Weights of a small GPT-style language model, trained from scratch on English Wikipedia.
Size: 14 layers, width 96, 3 heads of 32, MLP 384 tanh GELU, vocabulary 2048, 1.96M parameters.
Architecture: RMSNorm before each block, rotary positions, biases.
Training: a variant of Adam for these matrices, 133M tokens.
Each number is 200 + 30 x the weight over its row's rms, rounded and kept within 0 to 999. Layers, rows and columns count from 0. The size before them is the row's rms in percent of the matrix's.

# layer 5 MLP up, 384x96, rms 0.116, rows 149-185, columns 0-95
098,182,224,258,248,214,191,264,232,178,136,211,188,164,150,223,243,186,223,173,178,237,137,208,233,198,185,233,173,178,216,177,249,220,253,200,213,256,198,177,228,222,190,184,243,181,202,230,204,216,189,197,211,247,174,182,219,205,177,193,211,161,274,214,192,246,157,178,200,231,219,197,225,185,211,196,189,185,233,205,194,155,219,199,176,201,158,195,224,200,249,276,193,195,148,210,174
099,157,158,255,184,176,175,167,199,212,180,168,193,224,232,199,184,142,208,219,138,238,220,197,198,194,230,218,189,274,173,183,200,208,249,190,196,217,200,153,210,247,195,229,171,223,217,187,130,207,168,206,211,206,199,184,211,157,234,231,162,170,176,185,220,183,203,158,235,181,254,178,230,193,128,211,179,234,244,232,208,198,203,234,158,247,186,148,248,204,184,207,217,207,251,228,209
103,202,184,195,149,240,176,200,185,169,212,178,179,261,186,191,185,222,218,191,272,201,270,191,160,239,238,208,224,226,254,208,243,169,196,129,164,186,187,183,238,216,181,178,228,247,217,167,208,248,217,233,188,265,188,203,200,217,224,197,201,169,203,193,187,207,227,185,213,154,197,158,133,193,142,221,187,172,210,249,165,230,215,203,197,193,181,168,213,257,234,179,238,189,193,199,215
111,226,189,229,273,251,210,185,198,193,220,157,145,165,189,241,149,208,222,227,199,181,227,160,288,189,190,178,233,232,239,180,228,171,210,158,187,237,192,261,237,174,176,216,210,209,195,228,168,215,177,206,159,211,234,244,189,251,171,146,203,191,196,192,197,244,190,176,200,238,200,200,215,174,133,173,155,222,146,243,169,177,216,192,190,179,184,192,200,221,233,197,221,178,215,216,189
102,199,207,242,209,238,184,177,230,228,243,190,131,233,226,203,189,214,246,251,189,206,163,252,194,167,207,223,222,238,141,191,227,218,231,213,189,213,231,248,216,178,192,210,218,220,193,201,173,185,235,202,221,198,124,190,165,97,209,213,175,176,229,184,230,229,231,148,180,164,212,194,193,199,170,161,200,200,188,178,148,204,194,225,158,161,189,192,196,232,162,203,218,204,225,175,263
104,210,239,245,153,210,233,188,206,251,233,169,213,228,222,193,233,147,213,218,236,147,252,216,232,170,149,204,222,228,207,192,241,192,152,184,228,184,130,190,212,236,185,255,162,182,250,183,214,189,202,234,236,209,221,168,217,183,145,158,164,197,201,175,219,206,180,164,220,205,211,196,251,213,189,176,206,200,178,189,227,195,183,179,186,176,194,117,149,218,231,197,234,248,194,227,221
103,214,234,250,148,213,165,306,153,200,218,186,279,196,208,192,240,191,240,231,179,243,210,212,233,158,202,208,199,154,248,170,187,227,234,173,220,224,197,178,222,175,177,202,239,191,272,209,174,172,209,218,172,215,183,170,174,192,137,189,191,185,228,210,205,216,214,154,239,175,188,149,250,177,204,230,218,209,219,162,186,182,196,191,176,225,218,183,221,222,246,171,205,189,210,210,190
096,155,220,211,228,185,224,177,229,195,201,200,212,239,194,236,240,211,212,212,200,131,160,203,224,168,153,212,212,178,156,180,178,148,173,275,139,240,227,226,228,251,193,211,184,192,205,202,151,201,232,206,222,228,145,156,268,228,205,219,210,237,259,199,174,257,194,164,184,177,210,187,174,196,219,127,203,194,223,212,206,195,211,211,219,189,203,161,191,171,231,220,197,202,228,243,237
099,186,166,215,231,215,211,224,177,206,148,200,234,188,156,192,202,208,202,255,180,155,250,216,220,129,216,206,234,196,166,172,213,179,194,212,218,208,188,206,199,135,183,262,153,213,147,190,212,197,208,218,236,229,194,223,229,222,237,226,257,209,173,171,176,251,247,186,212,204,246,229,248,232,218,198,168,223,136,166,202,191,227,225,159,149,251,177,177,211,166,229,195,193,237,222,199
105,226,191,203,166,225,216,180,228,219,246,193,248,283,230,238,188,192,253,198,209,178,234,226,188,202,241,225,215,182,150,192,201,198,228,157,212,214,179,211,219,206,163,222,230,182,212,172,184,233,235,216,208,172,212,186,202,150,182,235,193,151,216,190,206,196,248,222,159,208,230,178,248,179,218,158,172,178,202,172,223,210,257,126,170,254,156,166,188,234,214,210,280,182,183,228,185
100,200,207,271,196,175,191,229,204,229,226,188,187,181,206,183,162,166,190,219,225,234,195,196,258,201,227,193,201,193,240,174,159,194,225,141,164,197,124,240,196,158,180,230,194,266,195,251,205,234,192,197,196,211,182,222,179,158,133,214,195,170,195,185,180,265,169,149,167,137,234,166,201,210,246,184,221,208,199,181,257,201,198,199,149,177,191,176,187,187,192,194,198,222,224,254,228
097,205,168,225,172,156,227,280,202,224,185,193,141,223,213,241,237,155,215,260,203,274,206,216,231,172,209,195,200,176,226,167,224,191,174,202,158,219,185,230,212,163,191,189,264,212,231,189,182,187,188,193,206,252,194,186,182,214,154,215,173,196,188,162,202,182,203,186,176,179,199,212,234,203,211,250,199,168,256,132,165,200,205,207,229,214,190,199,158,238,247,167,229,131,174,237,211
102,234,215,213,185,210,177,186,192,248,194,194,170,217,218,212,222,184,231,243,206,209,248,209,223,168,105,247,239,220,194,214,212,197,237,158,205,224,127,202,219,145,210,214,196,193,199,250,191,207,214,195,188,224,200,227,251,178,150,145,233,200,211,190,155,214,197,134,223,219,147,171,217,188,216,165,241,141,190,207,221,170,200,208,160,202,149,235,213,181,208,179,259,230,197,225,189
084,214,208,188,172,217,214,157,226,184,247,250,179,174,216,250,187,209,173,250,210,137,252,238,206,155,162,202,216,157,218,153,223,214,171,181,178,197,166,199,199,167,188,210,195,170,201,195,222,215,202,248,241,219,119,236,254,233,174,186,173,188,233,192,203,206,191,220,260,181,167,225,207,193,179,148,188,146,190,208,194,228,223,239,193,207,199,208,212,169,200,117,217,175,153,167,200
100,200,204,218,262,278,210,219,230,232,162,178,189,273,169,213,275,205,222,199,198,187,216,166,214,184,188,195,217,155,184,199,170,172,190,190,144,261,188,220,194,217,198,199,190,201,199,167,212,190,204,214,226,262,202,149,257,225,200,213,114,256,213,195,191,184,248,151,219,188,239,140,201,202,162,197,196,224,197,145,206,188,247,224,185,232,192,195,208,181,191,188,193,197,199,225,198
093,174,179,199,181,208,194,200,240,229,224,241,158,175,236,271,218,180,215,188,196,205,218,270,186,229,176,200,218,219,189,192,262,181,211,188,177,189,211,246,186,262,170,168,168,198,177,208,193,177,262,221,221,200,189,188,196,231,140,202,198,231,213,221,210,281,218,196,188,206,239,191,184,152,187,184,196,249,220,212,198,248,170,214,171,170,268,260,215,200,209,197,233,136,223,239,206
101,174,140,248,197,187,177,167,179,290,197,184,188,236,180,185,164,233,230,217,166,216,193,235,179,227,188,202,238,219,179,200,213,195,218,159,225,186,218,170,186,215,184,190,216,173,182,152,235,178,232,224,208,183,210,156,193,188,218,204,202,190,237,160,190,194,218,162,161,260,206,200,148,222,198,190,225,209,246,206,222,189,224,258,118,133,176,225,171,203,180,148,245,242,170,188,219
094,181,205,184,164,192,155,193,172,212,184,146,225,196,179,233,176,151,229,197,205,214,172,233,196,221,183,198,229,165,184,167,188,148,221,187,245,231,184,211,174,203,145,157,224,207,246,150,167,204,280,242,216,158,193,234,226,218,141,221,272,207,199,220,166,227,241,190,150,219,181,214,203,199,200,219,161,218,258,249,206,208,198,210,145,205,267,212,184,183,191,177,213,215,190,218,184
089,153,192,201,216,155,236,224,210,181,229,163,225,178,205,174,213,168,240,224,180,202,194,170,164,202,204,217,266,225,168,146,184,188,189,206,264,200,223,183,194,165,176,176,185,175,206,164,228,148,201,205,213,189,215,207,253,211,178,165,181,187,236,212,199,178,182,178,187,183,161,167,141,239,205,214,304,275,204,188,174,208,273,176,161,163,229,191,231,190,198,178,207,191,173,188,221
098,207,188,234,222,235,206,235,170,205,181,171,208,233,156,124,179,179,248,246,202,218,251,151,238,208,157,181,137,199,244,143,161,224,161,210,198,239,159,195,213,178,183,240,184,168,199,171,193,187,219,253,195,177,186,213,220,212,234,188,210,193,249,179,143,197,178,189,198,232,223,175,224,180,241,234,213,225,158,205,235,174,190,155,171,204,262,181,207,169,189,139,197,195,188,189,186
099,178,205,245,182,173,218,220,198,232,250,219,199,217,251,229,201,169,184,187,179,242,190,153,204,162,164,209,254,190,243,171,186,233,208,210,197,201,199,183,190,258,174,197,227,131,245,184,172,168,230,201,199,214,196,198,184,198,206,175,251,182,254,214,185,211,177,266,169,206,130,135,255,162,174,197,238,218,200,168,159,227,206,212,140,173,194,167,210,249,230,193,185,221,205,225,217
087,254,240,221,145,228,185,198,220,188,184,196,193,228,210,206,211,217,219,209,186,160,193,188,181,209,195,179,192,171,182,218,202,215,205,200,164,173,227,221,234,183,163,233,173,191,224,163,186,158,199,179,210,195,211,149,232,242,213,173,210,243,218,185,148,254,230,179,209,177,234,116,143,123,183,216,232,173,204,194,184,157,264,273,222,201,209,178,239,166,146,200,244,220,230,189,211
094,157,234,204,203,205,155,193,178,273,195,180,182,208,124,180,236,208,206,177,207,203,233,175,220,160,224,206,213,237,235,227,174,224,174,194,234,260,157,187,192,194,167,184,173,206,226,217,151,182,228,193,213,198,239,251,226,219,267,158,210,213,234,165,162,189,268,153,191,212,196,172,215,186,165,216,221,156,253,174,201,242,201,213,155,175,173,198,212,213,207,221,218,199,267,218,220
095,264,191,222,210,241,202,205,161,239,155,204,218,245,180,228,215,210,231,239,159,175,226,213,210,205,192,221,164,183,223,183,249,134,182,196,170,201,183,198,186,227,196,300,161,196,240,198,204,213,177,211,192,195,168,247,242,194,203,195,209,208,197,158,218,204,173,160,214,178,200,137,218,194,193,194,167,166,260,204,174,181,213,186,192,204,185,113,253,180,153,232,209,182,217,187,243
096,197,136,250,174,201,192,198,228,232,215,191,216,218,196,205,213,191,217,224,141,230,182,200,190,218,249,187,205,201,199,231,196,250,206,170,188,231,179,240,242,263,173,172,208,231,190,149,189,198,231,245,218,201,233,239,174,204,222,181,120,150,194,163,194,162,187,208,234,162,262,231,182,181,140,174,226,196,221,140,170,217,229,209,206,207,150,165,190,214,155,225,253,191,181,193,200
105,198,202,205,231,178,215,226,208,194,196,190,229,194,258,227,163,179,192,227,237,182,216,238,182,227,199,235,242,251,186,170,203,159,180,207,149,189,201,189,225,258,165,234,186,251,236,166,179,203,226,207,176,179,160,220,208,215,157,133,169,231,239,149,187,182,226,248,223,215,197,191,222,146,205,161,214,183,227,198,169,145,220,189,219,225,258,157,207,251,208,169,211,207,167,176,270
095,189,190,241,178,222,232,214,221,214,183,129,186,165,178,224,167,193,249,245,282,228,191,147,219,182,208,209,177,204,169,221,169,180,214,170,177,190,159,204,203,209,177,196,209,176,189,190,187,184,189,194,281,197,161,211,222,223,165,186,170,201,197,196,217,198,213,216,178,236,270,197,184,155,183,211,262,231,208,207,229,274,176,234,233,183,253,153,194,226,231,202,261,215,206,239,201
096,217,226,221,189,217,177,178,227,215,217,209,177,177,188,216,199,174,183,207,225,162,225,238,195,216,202,199,199,222,201,187,249,178,237,203,198,207,196,181,193,261,159,174,171,244,201,199,177,142,267,257,209,178,250,285,209,193,186,181,171,216,208,146,167,170,258,210,189,190,190,220,191,217,191,164,154,189,202,245,150,154,173,186,165,215,246,143,211,255,178,207,209,186,273,223,198
099,213,220,224,214,221,187,240,197,181,221,159,180,160,161,204,213,198,212,218,177,218,195,208,223,210,147,161,205,186,226,215,186,242,158,161,129,208,206,221,258,186,172,214,230,217,229,192,205,221,172,243,240,183,172,175,279,188,143,201,228,209,221,239,184,253,226,217,206,258,192,188,203,184,181,209,266,227,195,182,229,154,212,184,191,203,279,197,184,240,216,208,180,181,149,259,190
103,218,161,221,239,171,184,258,167,169,164,189,205,203,164,212,217,199,199,210,236,183,154,258,213,139,183,225,190,187,216,207,235,203,203,184,222,209,221,192,220,185,204,198,229,176,200,191,219,260,266,227,180,182,163,205,229,174,195,207,187,144,214,139,185,175,227,193,252,234,244,194,191,242,200,176,239,209,198,204,219,188,218,220,153,151,240,149,236,234,216,282,212,233,177,212,250
099,233,188,199,233,193,176,215,249,212,172,214,166,212,214,190,163,194,179,194,227,184,180,225,206,203,174,250,257,201,243,206,231,204,251,187,220,201,202,205,198,196,161,190,218,204,239,149,230,248,239,212,226,268,135,215,221,263,153,138,193,207,184,198,213,185,199,246,227,144,200,174,226,175,233,184,186,202,259,156,224,158,217,239,167,213,186,145,179,260,189,204,201,179,227,218,186
100,185,222,183,232,209,199,223,211,164,204,196,227,221,210,159,201,223,155,215,239,205,247,241,212,181,229,304,205,238,191,173,228,201,222,154,203,203,232,245,200,200,200,221,201,228,226,193,174,157,173,216,220,202,141,202,208,220,213,203,179,229,176,190,218,202,213,194,199,144,280,205,123,255,199,221,199,197,160,156,169,191,275,200,167,215,218,167,167,226,250,208,218,189,188,174,220
106,172,183,235,136,259,182,206,273,200,182,141,178,210,144,144,239,194,192,268,204,189,214,238,192,212,155,220,222,176,226,200,194,182,249,194,224,222,198,221,177,173,205,211,165,173,192,211,231,165,212,201,224,225,155,226,189,183,199,184,185,196,227,125,226,239,219,198,219,159,225,243,179,183,233,222,250,217,200,199,176,188,178,247,188,269,183,195,178,221,227,186,201,159,231,172,220
100,184,219,247,220,202,180,243,208,164,259,192,209,217,215,261,164,170,184,237,187,227,183,165,251,180,238,166,183,257,209,212,265,242,211,213,193,225,197,186,222,199,216,212,201,194,208,195,217,195,193,280,227,218,193,172,167,190,210,172,203,187,205,211,237,176,287,219,199,196,154,194,207,204,168,133,218,240,184,174,171,202,183,219,205,202,226,238,264,170,262,175,166,172,208,240,193
091,139,234,234,208,154,187,222,230,182,175,175,156,264,195,177,181,189,189,182,216,155,165,186,237,167,222,200,178,150,241,197,177,143,225,182,185,233,160,191,185,213,165,189,210,225,172,170,182,226,224,202,274,224,233,213,202,187,162,165,156,171,205,157,239,197,155,209,181,189,230,163,207,213,162,180,245,160,221,167,195,229,211,217,182,206,230,138,229,196,203,234,227,239,172,148,215
097,223,215,159,168,197,182,179,266,158,168,177,207,196,165,270,168,219,148,220,258,241,209,191,231,233,147,197,176,260,168,142,217,173,246,163,252,221,210,196,201,183,150,209,227,196,196,165,189,184,225,224,183,208,215,219,233,196,194,252,205,211,207,176,229,246,216,163,204,258,207,196,162,159,161,176,185,184,218,210,175,239,218,206,196,163,171,240,180,204,222,210,212,203,241,159,224
104,225,184,228,181,206,207,194,201,228,204,173,196,190,137,222,216,184,137,189,246,186,195,190,205,206,216,224,207,273,214,170,190,151,202,166,171,207,239,219,201,198,188,223,183,272,198,209,239,188,198,202,301,173,220,211,219,189,151,172,205,234,166,167,211,256,167,198,207,126,281,207,178,198,221,176,152,161,189,226,223,169,220,204,187,199,216,155,192,189,197,197,223,198,248,204,232
# layer 5 MLP down (transposed), 384x96, rms 0.104, rows 149-184, columns 0-95
096,219,193,177,135,180,166,237,152,217,209,285,228,177,227,225,166,257,172,229,154,211,200,174,234,188,189,226,213,176,176,209,206,132,181,227,213,205,233,234,169,204,200,143,169,248,219,169,229,157,237,161,221,245,170,161,251,224,198,207,221,193,195,208,194,225,181,194,151,220,197,267,189,222,189,190,156,220,165,188,209,222,226,232,154,174,198,197,164,212,172,180,180,212,199,181,177
098,157,173,214,220,246,161,208,197,183,197,190,198,247,180,177,245,164,233,187,224,224,161,199,204,184,180,193,237,231,205,216,243,187,176,238,213,179,158,239,188,205,236,183,167,166,154,199,172,174,209,271,186,208,195,226,221,218,222,203,175,168,156,261,204,213,230,208,279,225,192,231,180,176,200,149,155,206,213,200,173,232,178,237,222,198,212,233,210,128,204,166,164,243,144,239,227
088,202,213,156,249,161,197,192,238,217,211,224,211,250,191,190,232,230,251,218,185,196,226,143,161,201,259,250,200,203,183,147,171,158,222,153,197,220,156,185,219,197,200,151,243,236,208,154,221,206,212,224,212,173,183,207,187,155,226,184,173,194,103,233,228,204,215,216,242,190,189,163,209,251,227,188,200,207,184,225,150,220,203,206,203,202,218,145,175,179,171,196,180,253,227,200,237
133,180,188,225,220,153,206,206,195,175,207,156,190,170,199,201,220,226,193,230,207,220,210,180,249,202,243,235,204,193,203,163,207,215,191,202,188,274,219,155,277,213,216,220,169,240,220,237,156,244,176,179,169,216,215,189,197,129,218,172,155,172,191,164,158,213,222,170,205,217,204,252,198,206,196,179,223,238,191,221,183,135,202,178,226,267,193,165,255,205,227,225,223,168,133,213,236
119,225,242,196,218,168,192,200,257,149,168,213,170,176,162,178,199,190,187,208,232,212,181,240,224,216,196,218,159,189,229,204,173,236,184,111,225,228,170,152,185,224,152,191,203,189,226,171,211,260,170,266,212,234,215,225,176,170,201,201,149,210,197,210,158,201,257,201,234,192,248,183,228,213,167,216,247,187,148,194,201,239,141,236,198,196,230,185,205,232,240,172,163,189,223,217,180
102,228,202,221,212,176,195,227,167,200,203,179,190,208,282,247,171,252,192,203,184,238,247,241,176,200,231,164,218,208,191,218,133,191,228,205,219,139,249,198,167,212,157,182,210,250,259,200,183,152,188,195,223,212,210,210,230,227,211,181,242,203,172,192,157,173,188,289,180,240,186,228,189,193,194,204,207,198,154,249,184,121,185,205,221,199,214,191,221,239,232,225,210,224,184,188,197
108,172,203,200,216,247,209,152,212,235,186,211,173,176,219,158,101,202,220,214,259,185,209,205,209,169,221,188,212,166,172,177,230,211,265,259,217,227,224,148,179,196,204,232,251,277,231,169,218,211,189,156,207,201,172,184,233,193,195,240,188,178,209,212,176,187,207,237,148,174,248,220,193,163,176,165,191,193,206,149,192,240,260,209,191,165,170,191,226,200,200,196,200,223,208,163,222
093,143,155,147,192,197,243,164,139,250,229,197,228,210,232,198,191,159,192,154,223,173,199,176,205,194,268,225,187,213,218,181,200,176,176,163,166,209,233,186,212,190,221,215,207,172,211,221,207,209,195,204,199,219,159,186,151,234,204,225,207,188,262,227,207,223,172,182,204,230,232,198,174,180,220,175,226,204,238,139,248,173,238,151,194,222,228,175,104,204,171,185,204,220,159,155,223
093,162,190,185,182,189,187,235,224,211,171,210,242,222,196,215,250,234,266,139,175,205,190,148,217,156,256,174,194,154,202,198,200,220,221,224,205,212,204,191,177,208,152,199,182,228,236,226,210,196,201,179,187,210,228,189,226,162,183,168,239,238,212,222,145,210,166,187,222,210,202,201,207,223,244,187,197,218,182,187,242,246,204,274,198,172,196,240,126,215,112,235,204,233,160,231,206
101,195,147,229,205,208,231,190,191,143,177,191,156,151,224,161,202,219,173,186,153,215,144,166,179,184,171,215,216,252,196,254,189,182,244,178,161,161,155,209,199,212,174,213,169,237,184,180,182,199,180,203,246,196,174,216,161,191,223,178,201,189,220,170,233,183,230,244,186,192,215,183,268,202,203,268,189,191,171,151,200,221,226,186,190,177,221,150,217,175,227,166,258,218,199,192,118
091,223,178,98,199,228,192,191,206,156,195,237,191,201,169,189,224,178,156,193,207,224,211,261,221,204,187,195,185,206,193,193,201,175,133,217,193,197,244,194,192,180,169,221,150,200,104,176,206,176,240,166,200,220,214,172,186,178,229,195,267,245,185,251,238,161,178,243,223,204,130,230,197,200,215,204,214,191,232,191,194,228,200,197,193,177,206,231,147,181,208,174,238,169,195,226,232
095,213,165,200,138,154,156,190,220,217,203,221,135,212,192,178,219,203,183,205,249,216,150,160,222,171,193,217,229,210,207,241,227,208,213,210,219,209,208,162,173,210,167,198,150,190,153,158,226,187,177,238,230,178,236,180,123,267,187,248,218,196,202,142,212,185,178,217,218,214,247,168,222,177,233,184,195,209,172,185,223,219,207,200,174,221,187,213,184,171,172,161,266,189,131,196,160
097,188,165,236,217,201,206,201,236,206,208,254,213,136,163,240,143,224,189,192,259,242,205,186,249,182,204,216,216,160,141,238,224,226,192,165,139,196,197,150,208,191,194,253,149,156,189,270,179,195,183,198,220,187,224,196,211,221,178,168,245,234,196,159,184,190,232,181,200,227,162,185,203,177,149,188,198,166,192,170,227,157,219,225,195,209,224,142,176,221,225,197,225,156,167,203,204
082,127,186,214,233,183,233,230,256,194,180,182,211,212,206,168,190,193,163,176,190,257,225,211,195,219,195,225,199,192,172,232,266,149,188,184,250,183,177,171,157,203,194,144,219,216,184,181,204,163,254,192,160,194,178,227,158,189,180,186,216,208,186,172,196,275,233,145,141,199,200,160,205,162,218,188,173,262,220,176,179,173,244,195,206,180,210,209,167,218,244,243,183,225,218,162,182
095,145,156,229,217,205,181,191,185,249,201,209,191,202,176,253,219,182,202,166,194,192,163,230,223,184,240,149,198,181,175,203,154,174,158,157,210,268,267,188,193,187,197,234,178,173,182,200,168,158,196,157,213,172,183,218,197,248,199,188,186,220,172,205,234,168,222,215,236,244,212,171,233,188,212,282,177,246,212,222,264,211,183,223,215,198,221,217,185,198,170,138,238,212,230,236,239
087,212,155,225,229,221,211,170,174,155,177,228,158,176,228,173,206,183,95,223,224,204,184,148,233,190,164,140,181,191,171,185,173,211,158,165,170,204,209,212,181,170,243,198,168,189,208,217,177,179,173,225,161,175,211,225,229,116,195,173,212,188,219,165,269,187,225,216,215,162,158,168,235,213,193,224,179,183,228,195,210,133,225,210,211,203,191,206,221,192,206,174,177,262,204,206,195
095,225,184,179,211,188,177,203,217,161,210,249,209,193,218,195,170,210,208,220,275,236,228,189,221,198,179,206,142,191,207,239,178,194,213,234,214,175,195,258,229,162,152,197,207,203,151,166,157,237,154,160,196,132,191,223,184,192,211,232,202,155,230,221,139,189,233,192,263,147,232,245,189,238,167,176,200,159,182,199,195,193,225,231,219,217,205,191,217,227,171,119,188,224,236,209,203
099,245,162,176,234,157,193,216,213,175,227,196,157,189,180,217,241,197,166,203,200,223,220,186,184,159,244,175,166,215,196,226,202,185,242,195,197,156,256,188,215,194,263,240,143,221,206,163,191,157,212,212,171,205,223,251,181,191,231,198,219,225,170,179,198,208,169,193,214,198,230,227,148,230,230,179,255,181,156,225,176,218,195,123,160,207,180,180,151,167,199,194,205,290,189,195,239
088,245,173,170,205,221,182,152,203,164,247,212,190,233,196,172,184,251,202,225,208,223,183,189,184,197,192,100,233,188,214,223,216,218,288,185,205,275,127,245,249,227,179,188,147,216,184,182,194,229,207,169,194,177,199,210,188,195,239,186,220,196,206,254,192,207,181,183,218,169,166,223,206,214,147,205,211,141,216,206,243,224,240,201,205,220,186,181,178,233,229,205,159,192,207,182,193
109,213,173,191,253,183,213,177,172,192,202,211,174,241,181,178,202,215,207,222,234,202,199,224,213,192,177,185,171,198,200,233,179,167,226,199,214,190,147,227,202,238,278,171,138,217,191,157,217,123,227,175,225,224,190,185,222,188,213,178,169,214,212,214,205,194,156,295,219,255,157,200,222,154,228,206,133,201,184,190,172,154,257,244,169,226,187,191,209,213,192,206,239,226,198,162,166
100,152,150,207,202,184,188,176,201,157,248,160,224,201,171,183,198,238,191,215,262,179,191,202,211,212,163,196,181,256,164,265,231,198,204,192,265,229,168,212,234,223,209,217,183,224,207,109,210,186,244,134,188,156,236,203,214,167,243,242,210,186,194,214,194,197,169,195,199,194,214,219,211,219,166,204,208,184,189,190,252,176,212,141,192,198,211,175,164,141,228,180,206,178,162,239,161
085,187,200,188,144,211,148,138,223,189,216,262,256,239,165,195,175,225,152,211,145,157,178,172,171,246,184,184,151,204,183,242,184,215,217,217,190,176,213,139,195,192,229,205,223,190,179,194,219,187,184,208,179,151,154,158,225,183,203,212,231,123,178,156,167,172,167,241,247,196,178,174,219,193,192,179,179,200,201,215,248,169,215,221,233,168,170,187,202,196,172,174,249,201,166,225,192
086,213,173,252,225,199,251,250,231,202,247,173,200,193,224,242,155,223,175,141,202,243,181,172,165,185,207,211,200,189,193,223,248,244,177,241,188,182,152,160,185,168,214,233,188,183,229,182,218,273,182,208,180,134,190,195,190,174,169,228,161,232,189,216,199,164,213,187,180,185,168,184,224,199,227,205,191,198,220,179,222,151,169,191,188,222,238,159,180,266,256,171,241,157,190,160,196
100,212,171,208,152,273,188,218,213,206,231,204,188,154,235,174,185,199,191,231,223,197,156,199,177,158,222,183,252,206,249,186,195,160,205,213,184,234,269,212,174,188,160,210,151,190,214,211,192,166,185,176,263,267,166,167,216,221,170,200,232,189,201,211,192,174,187,221,218,214,167,209,217,167,240,162,257,244,188,214,253,196,251,172,258,199,211,215,194,159,202,201,141,214,177,234,175
093,197,184,241,188,187,217,145,259,235,196,183,128,149,231,225,222,216,218,200,201,195,222,219,188,169,213,207,182,184,196,196,198,216,199,200,208,253,206,161,241,218,231,186,198,160,256,231,253,175,189,206,188,221,237,191,153,227,186,211,148,183,220,210,179,150,197,231,231,169,234,227,211,237,180,138,107,214,228,189,186,146,201,216,177,210,209,218,200,187,230,180,186,239,185,263,241
104,144,235,190,212,205,205,168,193,256,201,206,182,150,237,238,211,195,175,170,168,251,201,248,247,209,177,167,151,176,226,241,179,207,200,175,209,166,196,187,177,178,263,188,167,157,197,182,230,157,203,176,228,189,210,194,217,211,181,163,215,207,160,193,244,164,211,188,206,222,181,176,198,200,215,271,199,177,219,227,256,213,144,206,130,174,195,248,210,229,173,229,241,234,198,231,255
101,209,222,209,225,174,150,206,207,169,206,145,203,228,221,177,255,198,217,204,151,131,213,225,225,222,179,192,198,228,161,197,171,220,160,245,203,288,279,196,215,189,193,215,185,177,204,226,206,209,205,191,228,206,187,127,202,219,200,206,220,206,204,150,217,172,240,238,141,214,174,159,166,209,204,222,199,251,217,202,150,187,167,201,164,197,178,190,261,196,203,236,177,175,212,256,213
097,163,168,196,176,151,222,111,223,184,176,224,203,205,168,176,197,171,172,237,173,225,216,185,202,205,196,207,236,197,157,257,195,215,171,213,250,210,196,225,236,190,185,182,160,182,212,192,183,154,188,189,157,178,201,214,162,180,203,231,231,190,211,191,197,164,191,196,217,224,235,132,250,173,236,243,231,176,197,260,251,266,134,208,140,216,221,211,198,172,209,185,212,177,222,220,246
113,199,227,214,172,193,207,181,197,103,226,203,204,205,141,135,226,198,193,242,174,176,214,183,214,168,210,205,261,141,187,159,206,161,183,196,192,260,218,184,208,178,156,210,192,188,214,305,197,242,149,217,230,207,226,199,185,190,253,205,201,203,215,201,207,194,219,253,200,219,201,214,176,212,199,200,201,193,155,201,195,173,201,191,189,198,130,215,156,186,171,205,245,226,201,259,202
102,151,212,213,185,154,155,164,231,241,181,195,185,199,149,200,213,197,196,145,166,187,126,187,216,172,197,201,183,184,179,197,234,201,224,230,210,253,200,196,249,259,194,206,228,193,228,188,163,218,153,176,232,246,195,161,165,192,239,188,214,228,220,248,211,233,189,259,205,229,159,199,216,158,226,156,207,182,233,261,222,177,201,170,219,171,138,225,238,221,167,195,225,220,178,178,172
100,198,248,184,212,183,184,211,194,242,215,224,183,218,212,168,199,227,232,196,288,197,210,205,198,227,187,238,189,149,232,233,175,212,213,199,247,157,251,219,199,128,216,142,202,193,232,236,207,223,181,263,165,223,211,208,201,241,210,224,200,166,255,184,196,172,204,155,222,178,208,134,260,229,194,223,191,192,218,224,222,195,219,191,161,206,195,178,183,242,188,222,196,194,114,191,162
093,185,143,171,182,209,252,223,197,189,202,196,217,190,184,201,201,204,140,272,181,175,185,181,213,190,263,220,212,177,178,203,203,211,212,211,172,161,170,194,220,208,243,227,251,266,208,228,238,189,193,184,199,233,146,190,211,177,242,202,214,158,180,190,220,252,305,164,235,184,210,254,194,197,185,219,202,206,248,165,226,157,217,232,170,185,181,156,207,234,202,223,166,197,183,186,161
110,201,190,234,170,152,192,215,219,207,214,200,190,138,143,208,195,153,190,250,121,182,212,204,183,214,254,180,226,224,178,198,217,164,219,167,148,227,228,224,183,246,177,231,203,179,223,186,209,238,174,138,177,230,229,229,204,156,197,237,196,247,218,205,202,171,261,220,207,203,170,159,260,209,207,189,202,253,187,217,243,216,186,182,154,193,216,163,182,209,142,190,162,179,188,244,180
103,256,206,206,168,202,212,233,195,200,218,161,272,198,221,203,179,259,238,156,176,167,197,232,176,200,183,180,150,198,148,178,239,232,169,169,163,250,176,199,188,227,176,193,172,189,190,232,195,214,180,163,279,247,145,232,244,206,196,207,221,217,207,139,226,215,206,252,180,240,187,158,190,200,223,210,212,192,177,190,202,159,180,241,204,196,175,227,235,201,218,172,231,129,185,190,213
091,184,195,187,175,215,190,228,133,260,203,222,247,166,201,204,139,250,182,181,184,175,183,230,212,220,260,168,162,234,184,197,216,199,209,223,216,261,118,174,221,248,200,214,221,131,158,157,245,197,162,189,186,193,238,215,205,186,187,233,219,161,190,200,180,234,217,255,253,210,200,211,194,192,204,199,195,217,189,214,191,151,210,220,183,144,211,184,223,234,220,188,210,178,223,259,190
098,187,217,221,226,207,224,187,213,223,211,212,232,203,182,253,202,188,224,201,226,184,275,161,169,211,238,181,152,150,263,238,205,233,231,207,232,206,163,192,190,229,243,203,264,209,212,216,191,153,162,178,205,209,172,141,197,174,209,184,159,165,168,230,176,256,216,253,198,191,245,203,233,233,217,224,215,228,167,175,200,212,199,199,218,212,240,157,213,211,182,245,184,216,175,207,111